Weights of a small GPT-style language model, trained from scratch on English Wikipedia: 8484 steps.
Each number is 128 + 32 x the weight over its row's rms, rounded and kept within 0 to 255. Layers, rows and columns count from 0. The size above them is the row's rms in percent of the matrix's.

# layer 7 attention query, 192x96, rms 0.0665, rows 0-31, columns 0-95
size [ 90  97  89  88  89  85  93  98  90  86  91  85  94  89  84  88  93  88  90  79  94  92  95  88  85  86  92  94  84  83  90  85]
[[138 152 110 142  69 155 140 141  89  93 179 129 130 111 147  85 114 114 110 116 115 109 162 168 155  80 107 145 151 103 145 116 165 158  62 106  97 150 111 152 115 116  72 162 180 131  81 151  84 108 107 122 126  91  99 155 161 103  68  91 172  94 148 118 125 172 179 121  83 246 152  87 148 109  99 182  99 159  98 128 131 181 115 119 114 147  97 100 170 141 138 140 111 151 123 167]
 [ 97  61 101  76 137 151 118 146 102 148 153 182  86 164 122 168 135 173 159 143 137 111 104 125 112 143 106  96 163 125 116  95 151 158 126  97 125  80 180 186 149 172 143 171  66 186 136 143 137  72 104 145 176  71 126 149 121 134  63 125 127 120  93  98 130 180  74 147 125 166 139 158 124 134 142  74 165 135 222 154 110 120 129 120 130 115 175 110 118 136 136 121  97  86 176 126]
 [ 66 149  81 119  90 149  92 121  56  82 123 109 155  79 107 158 102 135 118 102 108 128 123 122 125 111 136 122 149 122 157 130 154 154 100  84 137 126 140 137 123  69 168  79 171  84 135 110 141  96 100 150 165 123 157 165 152 164 175 176 202  96 110 122 117 183 192 167 168 121 147 111 187 189  75 142 187 139 137  75  89 119 105 160 168 115 171 125 127 137  92  99 143 124 112 140]
 [165  73 166 156 112 156 137 143  63 124 104 176 126 133  71 184 102  78 140 108  90 136 128 137 145  88 160 190 191  91  81 179 108 127 142 119 137 146 163 182 101 143 164 142 117  63 143 159  84 108 135  89 165 147  95 105 109  94 146 145 146 116 146 191 132 129 158  99 168  78 127  69 140 139 134 149 170 120 156 162  93 123 153  93 184 127 146  83 128 141 188 126 135 138 137 149]
 [155 195  88 110 134 125 109 126  86 136 132  64 139 125 152 120  96 149 107 112  68 169 142 159 112 108 180 156 141 140 187 177  90 128 130  61 145 165 101 139 163 138 180 152 150 119 126 122 178 105  95 188  65  72  93 135  90 125 153  94 107 130 123 120  97  53 150 105 124 139 121 115 125 178 178 144 130  79 162 175 181 140 125 155 107  97 114 151 158 121 143 179 103  97 135  92]
 [127 146 127 140 225 171 140 167 201 122 100 124  77  80 124 133 156  94  95 151 111 122 136 154 149 114 177  93 181 123 103 103 122 135  79 139  81 136 126  87 206 162 142 100 119 175 186 122 123 134  93 150 155 122 118 186 152 108 180 138 123 159 183  86 137 172 123 115 125 140 181  90 106 148 107  89  84  95 116 116 118 191 159 114 129 172 114 108 118  90 133 107 136 121  87 139]
 [ 91 195 129 160  83 158 219 169 121 106  88 116 136  85 120 124 100 132  50  83 125 132 147  88 113 146 143  69 118 126 119 147 133 113 103 117 151 160 125 162 142 150 137 146 112 139 113 167  63 139  92 144 152 159 127 160  91 127 125 208 121 136 145 112 130 177 144 168 131 108 100 126  91  79 159 148 122 206 100 151 134 168 123 129 153 121 139  56 185  79 142 167 106 109 158 137]
 [ 95 125 131 106 127 176 151 160 142 144 122 120 114 115 170 163  42 141 153  99 150 145 129  96 177 139 107  79 120  95  78  62 149  86 152 164 142  83 109  92 184 131 112 132 124 150 120 120 163 133 102 125 107 154  90 148 177 130  95  82 148 115 144 122 142 131 154 139 204 184 111 114  76 136 154  91 111 124  79 120  74 131 176  51 104 105 108 148 137 131  98 171 166 112 105  55]
 [191 120 150 167 128 166 162 116 125  99 174 134 145  95 107  74 118 100 127  95 141 146 142 143  93  70 163 124 116  93 163 116 133 158 130  98 143 137 129 143 115 151 149 167  44 122 120 138 141 127  84 208 133  97 118 122 139  95 173 147 181 139 142 100  58 120  85 144  99  96 171 157 109 135  72 123 170 188 159 112  76 121 185 177  97 147 147 172 110 171  86 142 152 109  98 165]
 [133 164 109  69 131 171 150 163  59 139 140 105 113 102 123 134 132 127 164 127 137  96  95 159 148  39 158 102 181 118 167 119 169  63 166 176 154  76 108 141  98 174 161  96 115  57 147  80 166 116 140 123 174 120 123 121 101 154 102 109 125 109 162  70 165 119  69 150  72 144  91 160 130 116 153 140 106 146 116 101 175 149 152 144 127 133 173 111  74 135 138 153 176 125 112 117]
 [147  90 184  98 110 126 128 130 102 175 157 167 185  94 144 137 222 139 143 123  93  84  87 133 161 101 138  88  67 102 124 165 126 152 139 125 112  97 142 157 170 131 151 107 137 128 149  85 121 141 117 161 208 178 117 106 151 142 135 146 122 132 160 170  88 143  80 108 124 146 144  80 106 100  98 110 146  77  63  76 129 102 111 146  76 167  73 100 145 146 167 171 114 143 174 121]
 [129 149 163  77 167 117 130 103 184 150 151 158  83  69 162  65  75  58 163 123 119 131  54  96 106 169 106 145 177 135 156 170 137 154 138 122 101 108 147  78 171 179  98 119 166  97  87 142  87 133 127 140 119 153  73  92 133 138 130 161 138 109  89 128 194 117 172 118  63 106 126 169 132 139  93 120 135 124 151 131 119 138 195 134 145  93 151 117 152 113  81 127 150 133 170 101]
 [ 99 125 115  81 148 172 132 123 108 211 172 114 151 130 114 167 163 103  98 205 138 104 117 141 103 127 117  85 104 152  90 149  73 157 100 119 124 128 166  77 167 159  99 158 164 126 118 103 129 172 179 144 118 141  97 179 128  75 101  99 145 122 133 140 120 128 126 130 171  65 111 162 187 149 111 165  53  96 100 116  67 120 146 148 175  79  91 146  96 149 116 135 137 131 124  64]
 [132 102  92 203 144 132  96  85 129 109 148  90 163 112  70  99 170 111  80 123 120 106  94 173 140  94 148 113 172 136 161 162 130  99 129 133 130 127 139  80 136  87 120 140 171  90 134 195 175 179 135 155 123 130 146 115 145 210  98  87 178 135 108 153 115  80 171 162 142 164 149 125  81 131 133 108  69  90 158 124 159 133 189 137 113 105 114 119 182 128  86 101 115 145 126 202]
 [ 77 196 136 109 148 103 138 103 106 141  95  91 135  98  78 137  98 139 208 161  89 164 140 172 176 157 155  85 144  74 144  66 127 109 126 191 128 107 119 176 116 110 140 113 135 193 194 138 132 126 145 152  66 103 149 115 123 106 127 160 168 130 104 144 107 174  94 134 168 133  95 115 123 171  70 146 115 139 141 105 141 146 174  97 100 171 100 149  93 149 116 141 108 198 164 118]
 [151 114 133 115 189 215 157  81 141 135  80 157 112 169 136 109 102  92 152 102 154 187 162 155 119 102  86 137 114 122 157 132 124 101 111 121 179  88 140 106 103  92 126 130 129 156  74 100 191 163  77 136 105 210 127 104 157 143  94 106 157  97 115 190 119  96 129 133 142 130  96  94 180 169 113 109 176 140 132  43 104 153 154 124 102 114 120 107  84 164 174 116 111 124 132  97]
 [150 118  96 145  81 169 153 151 188 172  53 114 187  66  86 192  98 100 118  76 144 115 168 135 127 118 163 118 148 180 109 120 147 117 133  85 109 100 107 138 124 131 110 136 149 102 192 153 116 140 179 146 117 152 122 100 104 148  95 106 128  75 148 104 154 183 107 123 150  78 157 192 111 108 113 102 136 111 183 110 136 136  77 136 107 197 120 131 156 164 101 156 139  90  74 106]
 [143 137 112 219  78 103 158 161 113  81 125 131 195 124 122 113 113  82 113 123 108 107 148 107 166 114 127 119 162 137 131 138 138 139 103 121  89 100 144 104 126  93  99 147  41 147 143 123 161 156  79 112 116 127 160 107 131 123 121  94 152 125 211  98 188 123 134 173 112 139 118 183 178 136 145 134 144  41 106 168 162  92 192 143 140 127 129 104 124 115 111 136 105 109 186  56]
 [134 173  90 135 121  80 128 140 107 174 143 138 175  88 156 125 159 166  64 106 115  79 100 161  75 134 122 135 141 149 137 120  80 159 133 127 123 186 183 148 135  70 163 141 114 117 134  97 134  85 105 139 159 116 115  77 156 166 109 151 107 103 168 176  71 122 151  85  84 110 131 141 141  95 108 134  99 153 142 117  76 108 168  25 136 135 140  61 145 158 156 152 104  85  89 160]
 [117 181 125 117 143  97 124 105 127 139 145 101 172 108 163 152 127  93 157 159 107 141  98 129  92 109  85 111 100 119 115 152 134 100  90 114 118  67 133  77 118 109 113  91 145 152 171  99 167 106  97 111 161 142 146 187  94 121  93 135 148 169  82 125 100 119 101  57 127 122 104 115  66 113 153 162 150 190 111 123 207  93 167 107 185 111 127 161 216  84 160 108 163 112  81 178]
 [170  97 128 113  92 137 109 122  95 117 110 146  66 160 146 184 153  93 144 151 124 153 135 118 110 197 149 143 105  67 122 111 170  61 123 124 145 143 114  92 161 164  86 101  98 170 174 130 146  37 165 154 143 122 193  74  81 131  93 123 110 130 132 130 119 128 106 192  92  94 126 138 203 158 128 114 127 145  71 146 132 110 107 119 116  92  78 130 120  78 139 184 131 139 155 143]
 [166 112 136 140  92 149 109 134  63 166  93 147  54 141  64 141 139  95 170 114 159  88 123  98 154 137 149 124 135 123 169  96  74 179 177 123 129 139 119 182 153 117 117  92 141 165 173 110 140 178  96  96 116 103 150 124 191  81 149 193 105  80 107 123 144 114 119 102 153 152 112  96 111 141 171 157  93 171 104  81  49 108 108 122 139 148 161 178 115  96 137  96 171 131 158 110]
 [ 81 128 146  58 110 107 205 108 117  60 125 175 155 151 121  86 133 154 112 112  90  90 141 189 171 166 173 104 101 124 152 116 117  66 181 127  84 116 145 113 148 116  72 107 135 132 102 175 146  91 116 109 125 115 131 113 170 101 174 164 103 103 128 173 156  88  98 128 124 103 175 170 111 157 151 155 146 164 163 115 113 118 133 118 129 108 143 156 169 151 222 102 136 129  72 132]
 [147 151 114  85 112 119 100 162 168 111 147  74 124 130  81  84  87 115 140 191 112 158  97 108 135 144  93 172  98 115  93  96 149 105 124 120 102 125  73 172 148 135 131 185  87 154 171  88 162 162 143 185  89 184 144 158 105 133  88 186  97 118 181  98 159 113 107 201 155 172 164  66 139  99 167 154 120  86 107 115 172 109  93 154 123 107 132 119 110 161 171 134 146 157 115 158]
 [102 114 100 114 104  63  86 155 148 117  97 178 165 131 140 176 159 102  32 133 159 110 122 113 182 169 130 110 180 179  95 124 176  91 105 183 192 160 139 165 148 172  92 131  83 109 140 182 110 110  96 138 117 147  73  96 120  69  97 113 144 162 150  87 146 122  84 171 126  89 138 102 136 155 124 118 127 129 149 103 169 136  96 123 142 107 144  94  97 148 114 160 107 138  67 120]
 [150  89  94 150 145 143  73 140 114 126 147 108 131 152 114  90 126 121 127  99  75 119 176 159 145 164 101 200 140 129 160  60  87 132 141 132 113 130 177 164 154 136 104  68 104 155 127 135 104 127 159 144 166 183  99 127 101 163 137 100 148 142 127  68 190 113 196 161 151 114 108 129  79 107  63  86 105 135 159 163 152 107  98  77 121  39 126 135 150  66 139 133 118  99 132 105]
 [137  94 212  78 114  85 182 146 143 149 137  87 139 146 136 105  61 110 122 154 151 116 127 168  51 102 113  76 132 125 115  92 131 110 138 148 134 153 127 138 114 131 154  82 122 172  96 120 141 134 170 134 164  96 206 166  96 122 105 146 118  98 149 103 158 109 133  90 123 120 162  96 152 147 153  99 127 159 132 112  81 140 111 120  66 167 105 128  45 172 105 165 191 178 110  87]
 [168 195  99 119 148 137 184 127  82  76  94 135 132  77 182 166 113 138  72 136 101 107  68 164 130  96  96  98 149 139 146  53  95 140 112 156 154 125  79  91 145 105 112 154 155 138 131 137 102 128 158 119 140 128 128  88  52 127 140 123 146 137 164  97 146 117 143  60 172  98 173 113 137 109 156 102 125  68 167  82 103  69 157 114 167  79 120 100 131 143 164 126 131 160 177 121]
 [145 148  88  92 119 138 125 152 121 135 106 141 118 128  98  77 157 144 123  81 146 134  82 143 108 109  76 119 187 130 134 140 114 141 141 173 192 130 169 111 160 109 164  91 136 129 138 141  80  93 154 139  67 150 108 201 131  72 104  35  98 139 125 161 104 199 140 111  80 144 136 210 125 120 138 133 129  73  90 117 123 110  85 184 152  95 132 165 161  82 156 130 131 171 138 125]
 [112 127 133 111  74 129 193 159 100 178 150  86  73 157 145  93 120 102 163 108  70  99 152 119 190 100 100  99 119 124 212 169 103  81 155 125 148 155 144 154 165 141 143 131  97 140 118 139 118 110 136  75 112  89 121  99 172 108 108  80 118 163 104 147 154 169 126 156 154  82 160  97 171  64 154  95 151 141 165  68 127 158 167 118 147 135  94 104 116 107 138  84 181 161 102 162]
 [122 177 139 168  96  78 161 136  64  84 103  83 109 154 138 114  80 128 131  49 132 129 128 139 170  95  86 182 199 141 128 135 154 149 144 120 120 126 107 119 134  86 105 121  95 140  72 105 137 148  96 154 152 138 135 176  96 116 153 109 191 192 143 142 167 197 104  81 145  90 162 157 128  59 151 144  76 150  85 171 123 161 147 132 116 112 132 158 119 174 140 113 170 129 126 148]
 [118  74 128 111 155 103 164 110  98  73 139  68  76 139 122 181 168 145 203 178 166  77  64 135 145 164  95 142 131 175 132 197 124 135 175 141 146 151 208 121 106 190 122 122 227 132 116 156 179 118  86 137  86 124 139 126 123  94 124 135 110 144 114 127 104 116 113 143 180 126 126 113 116 106  90 125 156  98 154 149 146 110 127 128 114 131 112 108 119 110  94 180 159 150 119  97]]
# layer 7 attention key, 192x96, rms 0.0664, rows 0-31, columns 0-95
size [ 96  92  83  89  92  90  92  89  86  93  92  84  93  92  84  84  93  90  88  86  88  94  98  90  98  86  93  91  84  90  89  85]
[[180 159 130 139 122 170  58 148  91  72 163  76 139 165 106 107  98 138  94 148 154 111 150 165 120 119 132 137 157  98 103 133 147 132  90 137 111 169 144 114 141 134 143 107 168  93  82 164  82 119  95 175  47 113  91 193 153 109 103  87 120 139  97 116 111 178 175 152 143 180 140  90 144  94  84 162 101  84 132  98 118 154 138  97 131 172 150 120 115 155 199 166 122 151  80 172]
 [110  68 117 108 165  98  98 119 130 150 126 157 152 128 120 196 141 132 101 156 141 137  65  68 107  89 158  94 136 122 134  94 122 145 127 131 144  62 181 140 185 126 154 141  80 161 130 152 127  68 131 159 123  42  91 171 109 162  81 136 147 147 108  81 143 178  63 130 114 118 103 138 144 110  77  95 148 101 185 178 127 131  80 118 186 110 149 121 131 185 115 143  88 134 137 137]
 [114 112 189  73 133 168 165 144  88 174 122 143 123  50  70 114  44 128 135 141 126  79 134 123 109 110 130 100 131  80 114  95 149 141  85 111  89 152 166 140 172 124 158 107 112 134  78 159  96 168 124  91 129 105 139 112 120 145 175 168 151  62 115 123 134 154 124 120 136 113  80 132 172 113  91 155 210 138 171 111 117 130 142 144 162 152 177 183 117 128 130  44 138 130 136 125]
 [180  90 157 179  66 120 156 154  96 123 151 202 166 175 110 151  73 104 127 141  86 129 108 153 102 118 140 116 181 132 100 162 147  81  98 158  86 138 120 140  69 134  99 110  91  70 133 177  98  76 126  84 172 160 130 141  83 102 141 186 201 131 142 169  96 115 127 101 118  75 123 106 140 137 162 131 113 122 153 124 114 151 121 110 199 112 167 105 130 144 156 154 114 130 144 182]
 [185 181 154 140 161 109 148 133  44 155 118  73 122  98 200 123 126 134 155 121  97 176  83 163 116  54 152 124 143 156 188 153  94 129 128  71 107  96  91 121 141 134 126 125 152 131 138 137 121 125 129 152  82  83 103 135 103 102 160 133  82 113  76 124  78  82 126  57  79 133 134 152 121 177 210 142 127  56 156 138 138  94 111 111 113 119 138 129 115 109 152 142 106 109 120 119]
 [115 120 124 136 151  89 202 192 167  83 145 109 115  65 131 120 156  90  95 122 118 105 107 179 138 116 171 114 161 117  72 102  79 149  71 129 139 119 213  79 196 151 125  96 150 192 198 131 135 116  86 113 124 122 130  89 112 144 167 110 127 186 159 119  94 160 120 138 160 130 164  76 136 144 145 117 108  91 101 144 107 156 150 138 128 120  86 103 149  95 100  95 106 136  90 159]
 [ 70 157 116 136 136 139 196 175 127 134 138 117 140 122 140 163  58 119  91  84 142 151 138  71 107 147  99  92  86 115 155 115 114 124  97 158 121  92 138 112 109 123 181  95 116 136 121 184  76 135  74 182 132 126 116 143 100 107 141 213 118 145 113 142 105 176 161 135 125  72 153 112  88  70 190 154  96 164  95  96 126 116 147 107 126 162 151  63 173  65 168 143 135 137 151 126]
 [121 109 149 129  83 134 164 137 166 168 123 142 126 112 153 146  64 113 157  77 158 149 127 154 183 142 193  87 142 108  91  78 158 106 134 128 162  96 190  98 170 188 107 135 115 148 154 107 168 148 170 125  81 143 108 122 153 108  68  89 165 139 168 106 156 148 139 138 186 197  53 133 112  89 172 146 118 115 139 136 110 128 148 118 116 102 107 129 166 138  81 146 189 112 154  68]
 [ 65  87 133 145 123 124 128 129 148 120 184  98 134  84 149  76 130  84 129  93 169  98 109 173 116  63 135 143 108 107 131 130 169 104 154  77 130  95 130 135 149  85 190 166 116 141 132  87  95 177  87 214 129 112 147 108 159  90 156 110 164 142 118 181 112 174 103 121  68 138 148 131 135 145  53 133 133 157  91 127 102 124 161 129  62 144 118 180 103 141 178  84 146 139 162 129]
 [109 119 101 118 122 159 101 109  79 146 130 107 104  85  90 148 135 115 172 111 119 114 109 161 157  51 167 151 158 115 104 150 145  75 136 137 168 108 116  95  96 131 174  87 125  72 168 110 140 116 123 161 152  79  77 128 115 121  88 173 129  72 162 102 103 150  89 158  86 150 117 194 137  76 143 138 147 163 132  47 193 156 115 149 126 105  87  52 114 146 180 104 127 124 106 157]
 [153 114 127  99 157 136 109 105 134 160 130 174 190 110  89 101 172 204 116 125  80 105 168 134 147 122 158 116  74  86 146 128 117 139 137 125  97  80  94 155 149 161 192 131  66 133 151  78 121 148 113 178 167 182 114 130 153 103 126 130 162 146 180 154 103 137 135 148 113  86 148  30 114 135 123  88 159  61 101  79 138 132 128 113 126 128 160 116 174 137  85 119 145  97  81 166]
 [111 159 117 100 125 102  89 100 225 141 178 152 136  84  87 112  94 115 100 116  96 166  85 146 100 188  77 121 190 138 133 166 115 118 124 109 169 145  80 103 174 188 155 152 161 132 134 170 100 102 109 139 121 138  92 126 119 121 170 140 125 111  86  91 148 137 147  83 105 149 198 169 113 148 114 112 121 155 122 145  78 112 111 138 120  47 148  60 146 112 123 105 190 139 136 147]
 [112  65 169 124 166 159 164  57 154 199 137 111 133 144 128 134 146 110  94 160 152 107 136 129  99 104 151  81 100 157 106 132  71 124 154  69 139 115 160 141 132 174 124 174 159 107 112 140 103 151 137 125 119 185 100 178 127  98 112 142 128 128 154 156 194 100  96 167 153 100 124 102 165 156 143 151  54 120  87  97  68 127 160 140 221  84 136 158  94 108 108 124 145 106 105  96]
 [110 112  91 141 180 153 101  98 150 152 108  89 140 131 104  93 168 140 100 132 136 102 127 158  91  52 135 103 187 153 211 111 144 122 108 158  83 130 125  65 146  88 145 142  97 117  72 171 163 136 166 144 126 106 128 104 138 168 108 103 157  77 109 110 128  37 170 129 103 169 126 125 124 126 145  69  95 116 163 104 198 151 185  91 131 182 112 167 143  99 107 132 129 137 130 148]
 [111 162 146 129 162  57 145 101 138 151  89 155 123 138  83 141  70 154 202 105  90 189 162 201 140 117 140  65 111  88 149 109 136 124 120 175 183 116 159 175 159 115 129 182 117 153 166 133  83 152 113 101 100 125 151  74 127 110 126  95 133 147 103 107  56 147 106 173 187 137 137  85 142 142  71 142 121 151 134 103 157 123 155 113  90 131 109 117  68 139  98 142 100 168 130 120]
 [146 131 102 118 148 196 106 104 136 114  51 152 151 125 150  55 127  90 114 125 183 167 116 130 131 116 133 152 126 114 159 188 127  69 140 135 147 104 142  80 100  50 132 119 114 149  95  63 148 187 140 105 126 196 116  88 113 107  95  94 196 128 114 122 101 145 166 102 117  95 111  92 162 172 106 170 144 111 174 114  97 134 128 130  97  92  65 118 120 158 172 107 144  95 161 122]
 [106 118 124 155 110 148 162 168 167 175 135 103 143 112 149 153  74 130 132  87 136 103 179  93 126 121 156 124 139 181 129 131 139 152 141  87 124 161  70  80 139 120 106  94 194  77 179 153 121  97 117 150 163 148 176  53  92 168  88 108  81 110 140 146 148 144 104 173 196  93 135 166 123 125  92  59 166  98 193  85 163 130 112 112 123 132 155 139 121 168 165 176 136  99 143 124]
 [113 132  94 190 151 138 105 156 145  88  91 109 141 130 114 160 136  87 107 141 111 128 116 106 198 154  96 141 179 161 100 133 137 116 113 102  92  83  82 102 150  80 160  80  72 153 162  90 144 124 130 138  88 158 195 184 157  76 110 144 125  95 187  97 193 147 140 186 162 151 107 172 145 150 110 125  87  66 120  89 127 136 142  92 174 144 149 147 110 100 144 121 110 174 151  81]
 [157 160  95 144 144  95 126 116 121 161 157 113 139  99 143 140 108 150  77 104 119 137  74 154  59 157 144 113 116 128 109  76  85 134 153 142  94 169 158 157 114  95 184 132 104 144 124  88 138  98 120 159 132 124 134 100 156 195  97 145 102  91 190 180 122 127 154 113  80 114 129  98 133 124 141  95  99 130 122 116 130 112 218  20 161 129 172  69 131 179 163 160 159 100 112 105]
 [119 184 147 122 144 116 125 108 130 128 101  88 171 104 106 130 115 103 130 146 115 141 123 110  80 108 117 120 105 136 106 195 150  93 135  94 140  70 159 143 137 154 111 112 167 111 129 121 202  93 101 117 200 120 154 168 160 143  99 129 169 150 100 173  92  82 115 101 139 132  92 122  88 114 127 151 180 200 148 138 184 129 158  97 146 142 111 155 235  60 143 139 145 112  71 176]
 [114 118 201 104 124 180  86 124  76 144  88 159  73 124 163 201 161 112 168 148 148 145 164 117  89 162 139 166 122  87 106 150 124  78 135 133 119 140  77 100 193 150  99 111  92 163 169 149 163  62  98 138 116 107 142  91  90 146 118 130 101 123 106 116  92 131 140 190 110  90 110 147 211 163 143 145 134 160  51 137 113 148 132 125 138 133 136 132  99  80 150 174 120 164 132 128]
 [161  95  73 176  33 112 125 141 115 127  99 166  54 159  29 164  98  94 170 129 138 108 126 116 142 147 132 151 119 107 135 109 102 143 168 139 153 133 141 101 139 124 147 143 134 190 153 110 121 176 115 174 139 110 139  61 156 126  99 181 113 170 104 162 102 110 112 131 168 156  92  99 145  96 120 169 102  91 127 157  60  81  92 157  89 129 169 143 124 104 147 108 159 135 158 140]
 [ 88 116 126  96 132 109 151  80 130  54 122 145 136 189 119 127  89 169 122 121  72 116 147 150 173 159 183  94 144  81 187 115 149  99 189 123  76 104 173 112 140 122  25  95 144 122  88 172 172 107 138 142  99 154 135  95 163 139 154 145  95 143 164 159 140  87  99 111 123  98 149 165 131  87 107 168 130 139 143 128  92 120  98 131  69 112 163 116 174 143 178 115 157 105 102 108]
 [ 96 104 138 100  93 107 135 193 157  79 131  65 138 129 105  90  89 141 144 204 122 144 152  92 129 144  85 133 114  92 122 113 115 169 138  51 144  94  95 113 123 132 109 179 147 117 109  95 136 147 133 130 146 146 146 118 102 173 100 162 139 107 182  83  82 104 142 197 123 190 180  79 158  99 197 113 143  90 109 150 176 131 155 125  75  72 126 116 121 137 136 176 103 126 112 160]
 [ 79 112 145 140 168  65 127 145 129 147 118 221 146 106 144 153 153  96  81 125 201  72 137 106 177 156 143 139 158 151 126 120 143 128 123 142 111 136 145 173 122 169  42  98 114 138 108 177  90 123  89  94 163 105  88  83 137  74  99 134 133 120 110  73 163 149 100 176  78 107 130 106 113 142 159  78 133 157 149  91 169 128 156  99 110 114 137  88  79 144 171 177 118 117 118 127]
 [ 97 106 153 140  86 122  67 112 116 129 179  73 137 177 135 126 162 115 130 145 119 125 147 164 131 152  68 144 144 119 151  40  74 104 139 162 136 107 161 108 183 121 110  78  85 162 125 176 133  84 126 123 144 175  99 106  99 135 137 153 168 145 160  84 161 134 168 112 155 147 103 125 103 140  51  96 170 103 145 115 136 114 132 104 130  55 110 167 111  78 175 158  61 141 154  98]
 [112  88 160 107 143  98 144 106 108 117 102  89 154  72  96 110  36  89 125 112 119 110 123 193  98 125 143 148 107 141 128 127  89  93 154 143 179 171 122 170  85 130 148 120 125 209 133 129 120 167 163 170 163 137 153 176 123 137  79 110 100 108 155  98 123 134 138 113 183  93 145 118 125 131 145 116 118 182 126 160 101 146  70 148  73 143 113  51  87 183  93 143 161 189 125 118]
 [134 131  89 137 162 189 142 107 136  58 101 162 110 134 183 154 113 123  65 136 130  76  77 153 137 119  91  74 151 134 156 105 143 129 193 120 125 103  85 145 166 167 167 124 142 101 156 176 122 124 164 100 147 124 133 121  96 184 122 145 152 131 176 125 127  72 154  72 184 117 119 106 125 150 138 132 127 123 170  89 122 128 184 106 145  85  50 114  90 131 161 163 113 202 166 105]
 [192 128 120  85 184 128 150 115 126 153  86 150 134 152 143  94 147 109 142  78 175 132 113 129  90 127 134 109 185 139 153 134 156 180 178 107 146 156 167 142 128 143 112  38 153 103 100 124  78  84  93  93 108 134 104 162  88 128  96  95 100 136 131 158 127  98 117 129  64 135  89 180 122  63 128 137 169 115  94 132 140 172 149 169 155  66 140 155  97 126  78 126 121 193 182 105]
 [150 113 127 122 112  90 157 111 118 156 137  87  47 207 176  90 142 107 130 124  90 104 126 114 158 111 103  81 147  83 181 169 172  62 138 118 170 162 111 127 146 142 138  78 115 161 101 106  93  85 142 117 141  96 130 101 110  86 126 147 112 138 158 142 122 109 109 172 140  89 149  82 127  27 122  97 131 152 178 112 113 114 104 135 153 101 104  72  84 136 141  98 186 156  86 158]
 [ 90 182 149 129 139 107 104 126  87  82 112  53  75 130 125 118  86 173 142  57 141 141 127 133 151 114  75 101 150 166  64 110 158 127 133 148 126 127 110 142 126 121 162  84  80 108  82 116 161 141 116 173 138 121 134 141  64  73 151 120 219 143  95 138 187 123  61 133 139  97 149 145 126  88 169 114  92 126 131 121  95 166 162 114 104 113  78 172 116 154 137 142 134 186 119 138]
 [ 93  96 100 116 136  98 139 112 118 126 130 112 118 164  53 162 154 195 179 156 124  85  67 142 137 131 114 130 122 187 116 205 158 122 161 130 171 119 207 133  78 148 155 132 167 182 131 147 158 113  80 153  51 125 108 113  59 122 145 143 139 121  99  85 131  86 150 117 120 109 125  85 109 165 148 117 149  74 122 120 138 156  96 162 150 135 134 153 109 132 102 153 182 111  76  92]]
# layer 7 attention value, 192x96, rms 0.0665, rows 0-3, columns 0-95
size [ 97  88  90  83]
[[ 81 119 142 129 119 205 159 106  75  96 140 173 120  81 118 127 106  78 101 132 118 143 169  95 176 168 114 138 103 135 106  89 160 182 119  86 141 138 102 123 148 199  89 132 141 100 140 116  75 150 169 195 139 122 147  55  79  82 154  95 159 156 161 117 138  91 160 116 129 171 137 107 136 116 190 161 110 126 100 118 136 149 191 171 150 116 112 111 113 149 191 151 154 129 175 133]
 [169 139 164 148 170 132 162  75 142 134 113 136 117 127 141 174 111  62 102 121 161 113 109 103 127 161 155 132 150 152  89 125 128 124 169 144 115 116 139 126 175 156 180  99 142 150 139 118  72 140 144 134 136  71 133 161 124 155 142 124 111 110 160 129 133  89 189  99  97 182  92 114  87  96  70 119 114  28 109 137 134 145 154  67  43 155  72 151  87 104  63 111 116 165 142 100]
 [116  90 116 102 150 158 139  90  61  88 124 136 128 123 108 125 136 121 117 134  85 153 132 109 112 159  85 166 193 166 148 152 130  67  82 235 140  85  97  87 143 184 128 123 164 136  88 114 150 150 136 158 168 118  68 172 149  98 119  94 109  79 151  83 108 113 148 145 143 101 119 114 119 185 139 174  87  98 124 134 134 143 109 148 192 113 159 155 139  79 118  83  80 133 170 129]
 [157  98 137 152 131 161  82 112 125 111  89 159 137 170 196 158 141 169 112 121  68 115 137 163 117 132  97  96 148 190 109  87 144 154 142  56 151  80  58 124 113 126 122  70 191  68  97  96 156 158 111 131 121 140  96 117 141  60 111 105 157 123  77  54 147 131 138 133  84 159 142 111 144 157  87  95 130 105 103 155 102  71 120 112 114 106  91 120 112 122 111 117 144 140  91  73]]
# layer 7 attention output (transposed), 192x96, rms 0.0821, rows 0-3, columns 0-95
size [103  88  91  84]
[[147  69 137  99 151  74 113 124 171 162 135  98 151 170 115  93 141 166 213 140 101 164  89 142  43 128 163 128 183 102 122 188 103  69 124 153 159 121 169 116 115 105 180 110  92 153 162 172 178 134  92  98 133  68 134 169 165 140  73 160 126 115  96 125 129 132 116 151 116 121 121 143 156 144 110 102 166 101 138 167 152 133  62 102  90 144 147 120 139 154  73 133 101 132  99 109]
 [113 154  80 120 107 119  66 183 136 106 157 157  96 146 131  68 176 118 179 160 132 152 128  86 133 112 117 137 149  88 169  90 104  85  80 123 123 138  91 143 109  95  81 200 104  74 133 196 161 111  57 117  99 106 112 127 105 104 105 121 128  99 116  65 168 108  84 174 140 151 131 155 173 115 133 155 155 190 128 122 146 108 146 146 176 126 145  99 166 185 150 146 118  82 109 135]
 [126 148 177 128  89 110 147 161 234 163  98  97 158 108 131 133  88 128 110 131 150 109 145 172 134  81 134  86 117  84 138 109 130 167 166  60  86 210 160 173  89  99 144 111 144 108 159 141 114 129 105 121  99 124 142 100  92 156 140 167 180 170 118 128 136 149 111 115 112 122 157 164 159  98 100  61 146 118  71  96 123 149 115 103 114 151 124  97 128 189 113 186 164  99  98  86]
 [122 131  91  82 113 107 150  93 144 122 135 105 131  77  55 110 104 135 152 144 137 120  79  83 123  81 144 153 129  96 107 162 108 102 110 182 100 156 192 118 182 106 152 148  94 180 185 164 106  80 117  99 133 101 173 175 141 185 177 161  91 112 157 147 163 123  86  92 146 108 110  97 118  83 164 124 135 129 149  77 172 189 125 126 129 122 195 136 101 129 122 145 113  65 164 157]]